Weights of a small GPT-style language model, trained from scratch on English Wikipedia: rotary positions.
Each number is 50 + 10 x the weight over its row's rms, rounded and kept within 0 to 99. Layers, rows and columns count from 0. The size before them is the row's rms in percent of the matrix's.

# layer 13 MLP down (transposed), 192x128, rms 0.0975, rows 147-165, columns 0-127
096:67 46 57 46 62 45 31 55 53 51 61 62 63 50 36 47 42 52 66 34 44 65 59 49 49 48 61 54 45 46 58 45 52 48 50 46 60 58 52 59 59 61 44 49 76 41 60 48 51 51 52 38 56 36 62 47 67 55 56 51 20 42 59 44 51 57 39 58 43 47 39 57 66 52 42 45 83 60 40 52 39 54 38 48 48 48 54 58 41 62 47 40 48 45 41 42 59 52 63 43 50 54 51 54 43 60 36 52 38 41 58 43 48 36 51 34 06 53 54 48 51 54 42 38 52 46 51 46
102:58 48 54 58 30 58 63 41 50 22 48 31 56 51 56 41 52 57 36 49 50 51 49 54 44 56 58 39 44 61 40 66 56 54 54 49 51 36 55 53 30 48 52 51 37 47 52 56 51 39 55 52 48 51 50 40 58 60 55 44 67 42 61 43 44 53 47 51 66 32 53 66 51 57 37 55 53 46 57 50 51 63 67 59 42 58 60 68 51 51 77 65 54 64 55 55 49 48 46 48 57 30 59 52 43 60 49 55 45 63 47 37 57 73 49 60 59 57 59 55 68 69 62 53 43 62 32 78
102:46 60 49 42 51 56 42 26 38 52 42 68 54 51 53 63 39 55 60 41 32 66 61 38 51 48 52 45 37 49 46 57 50 52 38 60 62 19 51 44 40 44 63 66 58 58 44 45 56 51 27 48 43 54 52 57 41 59 60 51 15 46 46 53 46 46 58 42 37 68 43 39 48 53 51 66 49 46 44 49 47 43 43 52 51 41 46 46 47 71 39 42 50 50 55 48 58 58 64 70 39 47 59 50 42 46 69 39 55 45 62 41 56 46 38 51 69 41 44 48 55 52 36 62 48 44 32 65
097:46 52 59 41 50 48 51 49 41 52 62 48 52 55 49 57 53 50 53 44 57 51 57 37 58 57 51 39 41 31 77 56 43 53 60 58 44 55 42 46 44 51 55 52 35 44 45 14 32 56 67 53 73 68 47 43 61 43 67 60 42 43 41 62 47 63 62 20 60 50 38 60 25 51 48 51 36 42 40 56 54 56 33 50 37 43 51 43 56 49 44 42 51 47 40 46 50 53 63 41 55 48 68 48 55 36 40 58 48 52 52 74 38 53 50 56 63 55 45 46 37 43 50 38 47 58 44 43
095:50 70 52 64 34 56 55 45 40 47 45 35 42 42 52 49 49 45 44 41 52 64 53 35 49 51 47 56 58 68 75 53 53 49 56 26 45 34 55 58 57 48 34 73 50 46 40 61 53 56 56 43 46 69 63 42 69 66 51 42 66 47 42 51 65 53 43 65 49 49 59 48 71 45 33 48 44 49 53 44 48 64 44 25 42 41 51 55 43 43 52 71 53 50 56 43 52 70 42 44 57 48 63 55 54 49 58 52 42 44 57 63 66 28 60 45 48 52 39 45 47 41 47 66 56 52 48 61
099:50 62 54 50 60 61 70 41 43 47 52 56 53 37 58 46 37 46 78 57 40 55 51 37 41 74 43 41 53 51 49 50 47 46 63 45 41 43 42 67 48 57 55 63 33 38 56 38 49 30 35 46 44 45 56 53 44 58 63 60 59 51 58 47 40 65 69 42 37 36 44 53 50 63 52 48 48 44 41 49 48 62 63 73 42 51 54 44 64 45 61 68 56 54 51 54 47 49 58 39 55 61 50 47 29 45 59 34 54 32 67 39 53 45 51 55 65 29 34 54 44 62 51 48 59 47 44 67
105:49 55 51 44 70 47 67 64 48 40 43 47 33 68 60 57 56 57 42 44 56 60 38 40 57 43 32 47 44 51 50 56 47 64 43 49 45 47 41 46 43 47 37 33 53 46 55 49 43 59 35 65 43 51 62 51 57 43 47 55 34 37 52 42 34 49 66 53 50 64 59 38 59 71 71 48 46 36 29 39 39 48 46 34 36 40 63 54 50 39 40 59 56 47 69 51 44 59 45 68 47 46 52 52 35 64 40 56 57 32 57 53 41 57 49 49 44 54 31 57 43 38 52 51 54 38 31 69
098:57 24 58 46 52 40 46 52 54 47 48 48 54 52 47 56 58 43 45 48 52 43 51 50 48 54 56 59 46 57 57 43 50 61 45 42 47 47 52 63 41 48 45 57 60 37 52 62 48 62 43 58 45 52 32 40 39 67 65 41 78 57 54 53 46 50 48 57 42 53 43 51 44 60 52 57 56 52 31 56 48 63 35 49 42 45 37 43 36 48 74 58 61 35 54 60 57 46 42 23 62 42 44 66 51 41 59 57 42 54 35 59 35 38 27 73 71 51 41 56 47 27 66 55 47 59 36 42
104:46 42 54 36 50 42 40 54 57 47 51 43 46 42 42 54 52 56 53 52 62 56 62 53 60 39 55 66 41 51 66 58 32 52 46 42 58 44 59 45 46 52 50 47 57 55 59 38 52 35 56 45 39 54 45 57 33 46 50 56 40 62 52 54 39 44 52 42 40 58 51 37 46 35 42 54 53 44 63 45 59 46 76 38 46 52 56 51 54 33 64 51 55 46 23 60 39 51 74 26 45 54 51 32 60 32 38 48 57 60 63 48 59 73 47 57 71 52 50 26 58 47 68 72 54 53 47 39
100:54 32 47 55 43 57 42 54 50 54 56 60 50 57 49 42 39 46 45 28 48 48 60 44 49 61 35 74 57 47 60 47 34 58 53 58 44 40 36 48 54 44 56 70 39 46 56 60 47 45 37 35 38 51 47 61 49 52 54 11 64 41 40 51 67 50 44 63 40 55 47 65 56 59 60 41 62 50 39 50 53 55 44 41 54 56 61 59 48 61 45 42 55 38 57 23 59 46 64 57 47 51 62 37 36 48 45 40 52 42 36 55 45 59 50 33 47 52 62 36 50 45 54 66 29 58 65 51
105:50 59 46 56 44 55 51 57 69 65 51 52 47 52 50 30 43 49 42 74 34 53 53 55 51 53 42 38 64 64 64 52 35 41 36 48 52 51 64 51 40 53 74 46 36 51 63 62 57 50 71 60 44 45 52 40 48 37 50 63 28 51 55 60 50 45 62 41 48 39 48 48 53 54 53 45 47 49 66 31 49 38 50 66 53 53 31 35 44 51 65 62 42 31 54 49 51 58 31 49 41 44 35 63 57 53 49 44 67 61 62 56 47 52 44 54 47 49 64 59 53 27 63 35 47 57 67 50
098:45 49 36 55 61 42 63 46 59 43 34 47 30 57 42 68 33 50 44 48 67 55 52 54 45 55 51 45 48 53 70 51 46 50 37 57 68 57 51 39 59 40 56 43 57 49 53 56 54 66 30 47 48 59 67 51 55 41 60 50 58 40 44 47 55 49 50 28 56 48 42 51 49 46 62 53 79 43 56 54 37 45 60 35 54 54 58 55 46 65 40 60 42 37 54 62 67 67 60 42 64 41 49 51 48 58 41 63 51 53 40 44 27 41 52 28 26 49 45 47 49 48 53 44 72 36 55 42
095:47 54 43 52 45 58 60 49 51 42 39 67 47 44 46 30 64 42 54 55 51 56 23 52 48 47 42 55 57 74 60 75 46 46 36 55 42 62 47 68 40 45 46 61 49 65 60 59 49 49 53 53 57 55 50 47 45 57 62 57 40 58 32 31 57 60 41 57 41 35 56 38 60 39 62 59 33 51 47 52 46 54 64 52 43 40 48 31 69 72 32 47 61 50 42 67 40 44 37 49 41 53 49 56 67 51 45 40 47 32 55 61 56 59 45 32 50 38 57 60 44 50 41 48 57 66 56 53
099:62 36 39 40 47 41 46 53 50 56 37 39 56 51 62 53 29 75 62 42 52 44 51 41 59 43 44 42 59 38 48 33 54 42 53 46 48 56 60 68 57 38 59 61 41 64 55 55 67 51 51 45 39 69 52 56 59 46 50 58 34 56 54 55 54 47 55 67 41 69 69 56 56 54 42 38 57 63 40 50 45 62 56 52 46 61 43 31 33 43 54 62 54 42 59 49 48 29 49 60 46 53 51 61 48 57 56 53 65 64 54 50 59 45 50 53 39 45 51 47 51 34 40 38 33 23 63 71
096:43 51 50 42 47 43 24 45 45 60 65 61 59 62 48 73 45 42 42 43 41 49 36 47 63 52 50 36 49 48 40 54 41 36 28 42 49 44 59 33 45 41 43 48 52 64 55 41 29 61 44 56 52 47 49 53 52 62 45 42 23 65 58 57 40 60 41 59 39 52 54 63 49 43 50 34 54 48 43 46 60 63 43 51 57 53 32 27 55 48 53 34 61 46 55 35 47 40 48 51 44 52 45 68 58 50 54 62 67 49 54 27 49 33 38 62 63 55 65 55 49 50 48 46 41 29 52 43
101:59 58 60 59 62 43 43 41 46 66 64 62 42 46 42 64 40 44 54 56 63 59 46 60 57 75 58 49 45 34 41 60 51 53 51 54 26 51 54 56 58 66 50 46 47 38 54 61 35 52 33 31 43 56 58 55 50 46 51 35 24 41 57 40 47 50 65 68 47 44 62 37 57 46 58 52 73 64 40 66 36 51 52 43 45 56 54 45 56 69 53 50 61 48 47 40 59 56 65 28 45 47 51 42 41 47 42 57 40 51 48 50 54 68 46 31 58 41 37 53 54 64 37 42 43 52 58 45
104:45 47 45 57 50 30 49 55 46 50 54 45 53 61 65 41 29 55 57 32 33 57 50 49 53 63 50 49 33 51 43 60 57 37 50 35 63 61 46 51 55 48 59 60 63 56 55 26 52 49 33 63 55 51 47 40 41 46 38 58 27 42 36 44 55 41 55 61 65 37 50 47 57 48 47 43 59 51 45 44 39 57 51 43 60 43 45 60 53 42 53 47 47 41 55 51 29 51 48 59 25 54 39 54 80 75 73 46 73 52 49 46 54 49 50 50 50 53 43 43 58 45 54 42 38 31 42 59
104:35 60 49 48 57 49 69 57 51 41 30 46 55 51 27 39 38 62 64 44 32 54 44 44 50 62 40 52 55 47 53 50 56 58 53 56 47 42 42 63 52 52 55 72 55 58 45 32 64 46 39 43 29 52 50 53 52 49 48 47 47 33 51 49 50 40 47 48 61 65 52 39 63 45 59 40 43 47 64 62 44 56 46 59 58 50 41 58 48 41 46 49 38 55 34 43 66 42 20 72 44 53 55 46 74 53 45 67 60 54 59 40 56 74 58 49 66 48 40 45 56 53 46 68 64 57 53 46
090:23 38 46 45 61 66 34 50 43 62 67 25 57 67 53 75 60 47 37 54 54 50 46 38 57 44 51 46 47 55 41 49 53 45 36 45 45 55 44 48 41 47 57 38 44 52 60 41 50 53 53 38 52 54 59 49 51 44 45 60 66 62 56 47 43 41 51 25 46 51 37 42 46 47 33 52 78 49 53 30 47 47 55 44 59 63 54 43 62 33 64 53 46 30 71 44 46 50 42 39 62 60 51 63 50 53 45 60 59 53 55 32 57 53 41 55 54 30 59 50 57 55 54 58 48 65 63 51
# layer 13 MLP gate, 192x128, rms 0.0808, rows 148-165, columns 0-127
096:33 50 40 52 69 33 43 42 50 34 36 57 54 55 72 49 48 40 44 44 49 36 44 58 44 58 38 46 47 34 54 58 31 63 31 37 43 54 54 58 48 59 41 42 54 33 48 44 57 47 61 60 36 41 38 47 34 46 70 44 43 52 43 63 31 64 48 47 57 51 48 59 48 39 48 69 52 42 34 46 62 43 33 69 58 46 54 41 61 37 45 40 37 73 60 60 44 43 47 55 64 62 51 59 39 63 38 51 63 62 49 50 48 47 59 47 45 65 51 31 52 48 45 53 56 49 41 58
099:33 48 55 54 58 34 45 47 60 40 48 38 55 52 53 58 50 44 37 27 39 36 62 49 56 41 47 53 55 63 37 37 37 38 36 45 45 48 33 53 49 45 37 36 53 46 56 28 51 44 46 60 44 36 56 32 55 56 56 30 47 31 47 33 43 56 63 43 56 43 59 55 51 54 54 45 29 30 55 44 52 46 49 56 43 60 39 42 44 42 63 52 49 58 44 55 48 53 36 49 53 55 33 50 68 36 58 59 54 47 44 68 22 55 75 37 50 62 48 59 52 51 51 44 37 44 57 59
101:35 30 43 51 43 48 48 51 44 41 50 49 64 32 34 49 49 45 64 51 47 37 59 43 26 57 55 40 42 40 50 37 51 55 55 47 57 52 57 49 52 54 64 55 59 48 44 51 43 60 41 70 64 53 61 49 47 29 68 53 41 57 52 64 49 52 36 53 49 40 44 54 44 36 48 49 36 65 46 22 45 55 58 33 29 43 50 42 55 53 65 53 54 35 42 47 63 37 32 51 34 47 51 40 62 57 38 63 69 48 49 66 52 57 36 58 69 69 52 46 46 54 47 39 53 39 59 57
100:37 55 22 58 57 57 66 57 48 48 59 57 54 47 53 74 40 46 57 61 56 61 53 79 54 39 46 60 59 34 56 59 31 57 45 57 45 54 34 60 32 38 57 53 42 48 39 36 47 73 64 59 57 46 48 44 47 48 64 52 46 56 54 50 53 51 59 47 27 52 54 36 45 32 41 37 48 53 38 40 41 48 47 44 66 59 51 60 62 43 81 46 54 50 48 56 54 40 53 41 53 61 50 42 56 52 39 42 52 53 38 48 35 48 46 60 31 45 58 52 55 41 52 59 42 44 55 64
100:53 50 42 47 43 49 48 62 44 44 41 51 59 37 41 39 60 45 59 32 51 43 49 51 46 53 29 43 64 44 51 54 57 58 53 52 50 48 64 49 39 55 54 33 48 43 46 33 41 34 65 46 59 52 48 57 74 54 47 30 43 32 43 48 52 44 40 33 55 49 64 46 56 58 32 50 24 62 46 50 55 69 61 54 15 40 53 60 61 62 47 50 56 47 54 39 56 51 60 54 63 53 51 36 50 48 64 52 44 56 48 55 61 46 56 54 59 55 38 40 53 61 43 28 30 57 47 74
105:58 28 38 41 57 57 52 61 24 45 51 52 39 51 42 36 43 60 62 58 47 47 32 49 62 50 55 37 38 55 65 63 36 48 51 42 60 35 38 56 59 56 47 66 64 34 52 72 45 61 41 41 61 41 49 59 54 39 60 42 45 37 59 44 46 45 38 52 66 52 65 64 44 47 67 35 31 60 46 54 55 51 45 61 43 49 56 49 51 44 53 39 64 47 51 61 68 60 64 39 47 49 55 44 51 55 62 51 63 66 53 42 44 56 50 64 58 63 48 53 62 50 55 43 65 35 42 72
097:48 50 47 53 57 39 52 40 39 52 47 51 46 48 48 68 53 53 75 49 51 51 54 42 35 57 49 53 45 24 51 43 54 52 60 40 53 45 47 52 56 52 39 47 65 40 58 50 52 44 50 69 58 50 43 74 49 52 57 52 33 44 57 51 51 65 67 41 72 65 54 66 39 25 45 28 42 26 39 55 54 63 52 53 52 47 61 42 52 56 30 61 53 54 55 24 37 45 49 36 66 67 57 46 43 51 41 52 48 55 52 39 53 55 50 44 56 74 55 54 60 46 40 43 52 55 67 48
109:42 43 63 45 61 41 50 27 48 59 60 58 48 39 55 55 46 39 51 51 69 60 51 42 37 42 37 30 50 70 59 46 43 61 48 31 58 58 52 58 59 63 41 57 47 37 46 47 36 46 51 52 56 47 52 56 43 50 49 58 52 56 52 57 51 54 66 52 50 50 61 37 40 52 28 44 43 52 53 62 57 46 42 36 27 42 40 58 50 54 56 41 59 58 44 45 66 67 39 53 67 53 44 63 57 54 34 68 46 49 63 64 41 56 41 54 51 49 49 65 51 36 54 57 09 51 61 54
100:43 53 58 63 41 54 26 40 56 47 42 56 38 54 52 82 49 49 50 61 45 52 51 48 58 49 30 47 51 48 58 51 57 38 51 35 55 35 39 64 53 57 60 29 38 44 41 48 60 45 56 53 27 43 67 33 55 46 52 47 33 56 51 51 42 47 50 64 43 54 60 57 48 33 59 50 34 29 30 63 53 56 30 39 38 35 51 49 37 61 52 44 52 56 46 62 43 61 52 43 37 56 63 42 34 40 48 40 53 53 49 55 30 50 58 45 47 52 62 60 47 33 58 54 49 52 58 45
104:55 31 71 57 46 39 46 68 36 54 32 51 63 50 28 55 24 60 51 48 49 44 47 48 64 43 59 40 46 41 72 55 43 50 47 53 51 53 50 37 63 53 38 45 66 54 45 48 43 26 55 48 48 59 69 39 41 61 63 36 30 32 64 53 56 58 58 41 40 54 51 53 46 58 37 36 60 55 46 35 46 54 52 56 44 56 66 45 30 56 61 50 45 36 40 47 67 59 53 36 58 45 55 51 52 45 48 66 45 38 41 53 50 58 41 45 52 40 59 59 59 43 42 55 48 51 57 69
105:45 33 42 59 61 52 56 68 39 43 35 58 46 44 52 58 54 65 66 45 47 42 60 37 51 48 49 57 69 44 56 43 47 45 56 42 40 51 30 56 39 68 52 33 59 45 50 59 46 40 45 51 56 40 71 52 66 47 47 69 56 40 62 39 48 47 58 73 51 54 56 58 48 53 43 39 35 36 59 67 59 55 58 63 54 52 65 52 55 33 73 44 52 51 53 67 51 46 49 57 31 56 52 57 43 54 51 39 42 63 71 51 50 57 62 70 69 60 43 52 37 62 54 56 40 51 45 43
096:40 42 72 46 72 42 36 37 53 62 38 38 49 44 42 59 61 56 58 37 37 54 59 43 41 48 49 37 36 59 59 42 52 47 35 51 37 54 54 52 35 38 42 47 35 56 40 47 39 58 59 44 41 56 52 47 57 40 70 66 49 36 52 45 40 51 57 51 58 56 54 53 41 58 42 64 52 34 55 55 51 32 31 46 41 53 44 62 53 52 51 60 51 46 54 37 42 49 50 36 43 57 63 54 50 50 40 67 42 25 63 51 46 62 42 37 61 60 56 60 69 27 61 42 25 43 52 54
106:49 36 50 57 42 45 38 45 64 40 48 58 63 52 41 47 62 50 61 40 42 44 30 59 33 51 50 49 55 47 55 40 51 62 56 47 48 37 52 43 56 50 38 45 46 23 33 48 32 51 68 39 55 34 38 43 57 41 39 34 50 38 33 62 62 36 60 45 55 53 54 69 48 60 78 43 47 46 39 42 46 49 40 54 59 53 52 37 57 38 51 56 38 47 49 44 68 51 35 45 33 52 58 58 43 52 57 41 61 58 36 68 31 51 43 50 50 51 38 51 58 27 57 50 62 50 62 44
100:44 57 39 53 53 42 43 44 51 47 55 55 51 56 40 59 48 65 46 72 34 44 42 51 41 67 47 56 44 49 60 44 45 61 51 38 59 36 48 55 25 47 52 53 36 48 43 53 53 30 47 58 46 63 75 61 36 49 46 56 60 42 58 54 50 39 39 46 60 39 51 52 44 50 50 48 51 74 49 51 36 58 48 31 47 50 50 50 36 66 50 42 47 53 41 67 60 56 43 61 52 39 41 37 44 40 42 57 61 37 80 43 63 54 45 74 57 69 34 62 58 42 36 39 35 50 48 61
103:55 37 53 60 45 61 55 34 52 51 62 52 47 40 30 54 64 50 48 50 62 61 61 60 50 36 46 65 37 53 76 43 42 51 31 46 54 47 37 40 38 47 53 32 35 46 51 70 42 36 61 35 30 44 48 44 46 59 57 50 49 51 66 63 53 31 59 45 49 38 59 54 54 44 55 41 34 59 51 59 40 69 49 47 45 40 55 55 53 54 47 40 52 50 43 45 39 50 47 58 52 44 39 48 64 49 33 48 48 35 75 36 38 47 30 62 59 65 54 39 60 34 60 37 50 50 50 62
103:20 64 56 46 43 44 42 47 49 33 50 44 59 34 38 40 36 55 57 35 42 43 60 56 58 53 34 48 48 43 48 57 41 49 50 57 54 58 60 59 66 50 58 71 67 56 33 40 33 39 40 64 58 58 58 49 41 55 58 58 42 47 54 49 66 42 42 56 66 50 59 61 57 35 45 52 52 60 65 46 46 54 50 46 42 34 56 45 64 56 55 42 53 63 46 33 54 47 37 59 54 63 41 17 52 47 55 61 59 46 48 40 57 57 51 52 50 49 56 46 48 65 34 42 43 56 54 78
105:42 60 64 43 70 53 47 35 35 47 54 52 46 40 39 41 63 64 63 43 59 58 55 64 35 37 43 46 50 49 54 62 40 45 56 60 41 59 30 55 62 40 48 52 47 54 34 57 53 41 63 48 46 44 44 62 44 56 56 53 43 45 56 54 55 51 55 51 60 55 34 45 43 57 56 60 39 50 41 40 57 45 35 60 29 48 53 56 29 41 46 54 51 51 48 30 38 64 43 61 24 66 62 52 60 29 49 70 45 31 57 59 39 51 56 42 47 56 52 40 57 28 55 53 62 61 63 63
087:43 51 40 52 34 41 50 51 39 58 54 41 52 52 56 46 55 58 56 49 47 46 67 70 48 54 51 53 57 38 55 60 64 37 62 24 58 61 62 55 55 63 58 52 60 49 33 45 59 63 45 38 56 28 49 49 57 73 43 37 59 37 63 66 49 40 58 55 52 44 57 43 59 21 46 40 49 52 41 32 49 44 54 52 45 70 52 66 58 66 48 57 46 55 57 57 47 40 51 47 48 47 37 43 35 69 43 45 52 61 58 38 57 62 69 48 59 32 38 57 57 47 38 59 39 45 39 51
# layer 13 MLP up, 192x128, rms 0.0776, rows 148-165, columns 0-127
103:46 60 53 54 48 44 52 49 42 53 57 60 41 61 64 48 59 54 47 58 42 47 44 41 43 39 30 45 43 44 51 56 46 53 58 47 52 55 47 58 45 56 53 45 62 40 76 33 37 32 53 60 39 40 66 41 36 64 43 64 55 52 53 38 33 40 33 45 51 61 51 47 53 65 38 53 42 42 61 58 56 39 43 48 46 46 44 69 46 36 52 44 40 49 53 55 39 43 63 52 40 44 66 68 58 43 47 57 51 38 54 54 54 28 46 51 57 75 70 64 57 59 62 44 31 77 66 56
098:60 61 61 58 50 54 40 52 60 52 30 44 55 43 37 54 48 54 50 38 46 54 52 41 64 62 47 39 45 51 40 58 39 53 61 38 41 54 38 54 48 37 47 51 59 45 53 54 56 39 46 50 52 43 31 46 54 61 54 48 51 56 59 50 43 41 45 26 81 46 46 50 48 66 61 45 49 46 58 36 45 65 42 41 51 16 68 35 36 45 42 34 53 33 60 49 39 65 45 44 38 60 51 50 41 39 47 52 64 47 56 64 55 42 70 40 69 52 46 51 39 67 41 42 66 57 59 47
096:49 36 55 51 62 62 47 52 43 67 67 59 58 57 60 45 59 57 44 48 67 40 47 43 41 49 49 50 59 57 42 55 26 41 53 59 66 37 65 36 47 56 59 40 57 52 46 51 37 34 47 56 40 48 36 49 56 47 36 80 47 48 56 58 46 63 44 54 46 55 47 44 63 39 43 75 53 46 36 70 48 57 52 44 52 57 60 56 62 65 55 42 58 54 63 41 46 42 57 41 56 40 49 38 47 56 66 57 31 30 48 52 64 68 31 41 51 54 48 46 51 50 45 50 50 44 28 29
093:52 73 44 48 33 38 53 57 54 49 39 42 49 42 60 64 64 41 30 37 57 57 54 60 39 53 61 58 76 46 53 43 64 36 45 58 45 54 34 66 48 63 46 56 51 43 55 51 45 38 60 48 56 44 28 40 69 42 46 59 57 38 45 69 51 48 55 53 41 61 63 57 54 36 49 43 55 50 58 43 40 49 49 46 55 32 56 33 38 28 43 68 46 55 56 43 50 59 49 30 42 51 53 29 46 42 40 46 51 54 49 59 58 27 61 60 36 46 37 49 48 51 46 62 37 41 50 58
096:54 43 50 57 48 51 48 58 77 53 54 63 68 42 62 51 59 58 58 62 53 65 46 62 46 73 64 40 50 27 55 46 55 43 42 35 52 71 33 51 45 52 53 39 51 48 60 41 40 61 45 39 49 48 42 37 61 54 48 44 48 39 46 40 49 46 60 59 35 63 47 39 39 35 59 41 52 56 37 52 41 56 28 46 37 49 43 59 59 44 51 43 31 50 57 53 43 33 47 47 55 48 76 58 18 54 62 45 49 50 43 45 49 53 67 49 54 43 50 36 51 46 60 57 36 59 45 62
101:63 54 40 34 51 44 41 50 49 65 38 45 49 71 58 52 58 52 27 45 52 50 47 40 54 36 40 53 44 51 54 66 36 52 41 64 53 43 61 34 42 61 60 39 59 28 52 61 20 49 40 61 86 67 65 53 59 53 52 49 52 64 49 44 60 40 49 43 40 62 43 35 49 57 55 52 54 56 33 43 46 48 58 38 36 39 57 47 56 40 54 57 54 48 67 48 47 41 49 57 50 60 47 59 66 38 57 48 42 59 56 57 26 54 59 57 43 54 45 55 58 50 53 65 52 52 48 37
097:54 52 36 65 52 45 44 43 55 63 59 42 54 69 40 54 45 35 47 40 41 55 38 55 48 65 56 43 28 47 41 70 40 55 52 42 50 52 64 44 45 51 49 73 62 57 36 45 66 54 37 45 42 46 65 59 51 55 40 71 58 53 34 59 63 38 68 45 48 55 57 35 72 40 49 51 65 38 33 75 39 56 47 56 52 61 52 46 59 49 52 39 45 33 49 48 51 56 46 44 61 35 47 60 21 49 47 50 60 34 51 35 55 48 57 57 50 43 45 42 64 50 57 48 53 43 47 44
101:54 56 61 49 54 55 53 44 38 69 69 40 43 41 58 37 38 64 50 66 65 33 48 64 54 47 44 54 47 52 45 45 44 64 61 61 48 46 55 44 68 34 39 60 32 49 36 58 47 73 41 61 46 49 40 58 55 66 42 24 46 32 52 41 53 45 66 56 50 53 48 49 58 74 56 43 49 56 48 42 46 48 35 49 52 26 56 52 35 49 55 62 48 66 59 52 52 55 26 52 53 54 44 41 37 54 55 44 51 59 52 56 65 61 41 36 52 41 49 64 54 65 57 39 58 55 58 59
100:53 43 47 50 52 52 69 42 66 55 66 41 44 58 63 40 50 52 55 46 44 60 65 57 47 60 48 49 58 41 49 52 41 48 53 61 41 26 77 43 41 31 39 35 47 54 54 51 60 50 41 35 53 52 47 62 40 48 52 39 53 48 46 68 42 49 38 38 59 50 31 51 26 63 52 43 58 44 54 48 40 53 45 57 54 57 58 63 52 58 58 61 32 44 40 49 45 42 65 50 32 57 52 40 50 52 68 53 64 47 59 64 50 60 44 33 43 60 39 44 51 31 77 66 61 63 52 59
106:49 62 61 40 52 41 44 56 55 55 57 71 40 44 48 34 44 63 27 60 43 64 45 48 55 41 39 44 35 46 62 31 53 39 44 60 79 43 40 52 43 51 59 43 47 51 60 59 24 47 44 50 33 65 50 53 53 56 61 47 47 38 42 58 43 61 41 57 41 56 43 50 42 47 47 55 54 42 54 43 54 44 56 54 43 62 56 36 40 40 50 49 57 60 68 43 58 50 41 13 52 46 38 44 43 69 44 62 45 45 62 60 49 55 44 46 37 43 37 42 55 38 36 47 53 34 43 39
096:37 57 55 50 46 57 60 54 59 45 57 49 62 51 47 44 68 59 51 47 50 54 42 32 41 22 54 66 56 28 64 59 64 56 63 38 58 31 52 58 40 51 49 51 30 47 61 58 45 48 62 39 56 60 46 65 46 46 42 54 55 60 71 55 50 49 50 36 64 50 59 33 45 61 57 58 45 47 33 55 72 52 57 58 53 65 42 46 59 53 65 54 59 50 70 64 46 50 39 45 41 50 43 58 41 44 43 56 71 66 43 53 74 52 51 53 57 47 47 49 54 44 44 58 44 70 32 53
094:40 54 50 61 66 45 27 55 50 46 36 47 58 46 69 55 66 54 49 59 39 43 77 56 62 51 48 55 59 48 42 50 60 34 60 55 53 58 55 48 47 44 30 67 52 54 57 51 60 35 53 50 43 57 47 33 40 68 53 40 60 40 40 26 53 64 43 40 49 42 47 55 36 45 54 50 44 47 64 41 47 60 43 57 49 47 48 44 54 25 44 50 42 48 55 31 47 41 72 33 53 49 47 57 55 33 46 69 63 48 65 65 41 64 54 42 58 38 45 39 57 52 36 40 63 41 50 56
099:53 48 50 60 56 30 53 30 44 31 41 32 54 50 44 50 67 43 52 51 61 54 53 59 53 45 50 65 50 54 32 55 60 45 49 53 44 34 49 54 44 41 57 49 55 65 50 48 48 44 53 49 49 45 39 63 59 61 47 51 51 73 50 64 42 44 47 40 30 39 45 21 35 42 50 53 43 50 50 60 57 43 45 32 47 50 25 47 37 61 37 59 37 40 55 69 52 68 45 54 40 49 56 61 56 56 38 53 69 63 43 43 61 56 43 46 39 59 47 37 33 56 52 53 53 58 33 75
105:45 47 52 57 31 44 46 45 40 56 71 48 65 41 63 44 49 44 51 46 45 47 61 57 50 43 34 27 42 60 48 53 56 60 37 64 51 42 55 50 69 39 40 62 44 48 44 57 56 50 47 31 51 55 40 53 42 39 47 43 47 59 59 47 31 63 42 51 56 60 40 49 60 51 61 64 57 62 55 49 56 48 54 59 56 56 38 40 60 38 33 34 63 40 35 39 59 53 52 47 52 54 66 43 63 59 66 38 48 60 48 42 67 38 47 39 51 43 40 65 44 79 39 32 37 57 67 61
101:52 52 61 45 44 57 57 58 61 51 46 58 51 57 73 38 54 65 43 38 43 58 53 39 54 64 63 46 52 32 53 49 57 52 51 57 42 56 57 45 37 47 46 62 60 55 52 56 39 73 51 20 45 59 31 40 50 61 51 46 41 46 58 50 44 69 58 57 57 67 43 56 47 44 35 56 57 38 64 41 32 42 53 42 46 57 52 57 49 61 59 78 57 57 48 48 50 47 42 34 22 48 55 40 61 56 44 68 49 45 48 52 51 57 49 36 47 39 33 48 53 45 31 52 52 74 56 52
105:46 47 50 44 41 20 63 45 46 62 32 44 44 60 38 47 54 60 46 53 57 60 61 53 44 41 48 59 29 53 45 60 38 42 54 63 55 47 65 42 54 44 48 42 55 34 45 50 49 45 47 48 46 68 51 55 43 34 50 51 52 58 62 67 52 49 69 63 64 47 31 45 42 39 58 49 67 28 45 51 26 48 61 47 34 48 52 38 51 62 50 63 50 30 53 34 36 41 36 45 58 57 41 47 43 62 51 62 65 63 53 58 36 58 40 44 51 48 54 55 38 56 65 67 38 51 44 58
107:46 40 53 44 51 51 40 46 40 60 60 61 24 42 55 68 61 58 56 46 47 52 67 43 53 49 48 70 45 40 36 65 49 63 33 50 70 36 55 36 51 59 50 54 49 43 50 58 50 41 45 63 55 61 36 53 56 37 66 40 62 35 41 52 67 48 59 57 35 37 45 30 49 41 54 55 44 50 46 49 63 65 53 48 60 51 64 48 57 34 60 68 49 45 37 37 52 57 46 60 31 54 55 46 31 46 35 48 57 48 47 48 59 36 47 33 49 46 44 36 52 68 42 43 55 56 72 55
093:70 60 66 37 46 55 60 59 45 48 56 47 63 53 15 46 54 49 69 47 55 55 45 38 51 54 44 43 49 72 51 53 46 49 52 75 56 58 55 41 62 49 34 41 33 51 36 76 48 62 40 54 50 45 45 45 38 38 58 54 49 49 43 30 77 48 36 56 65 55 52 64 51 45 60 49 33 54 64 42 59 55 53 41 60 47 46 45 40 50 55 49 59 39 44 51 44 49 43 48 54 30 47 41 52 43 52 61 49 52 71 44 45 62 60 58 60 57 56 36 56 34 51 38 52 42 47 48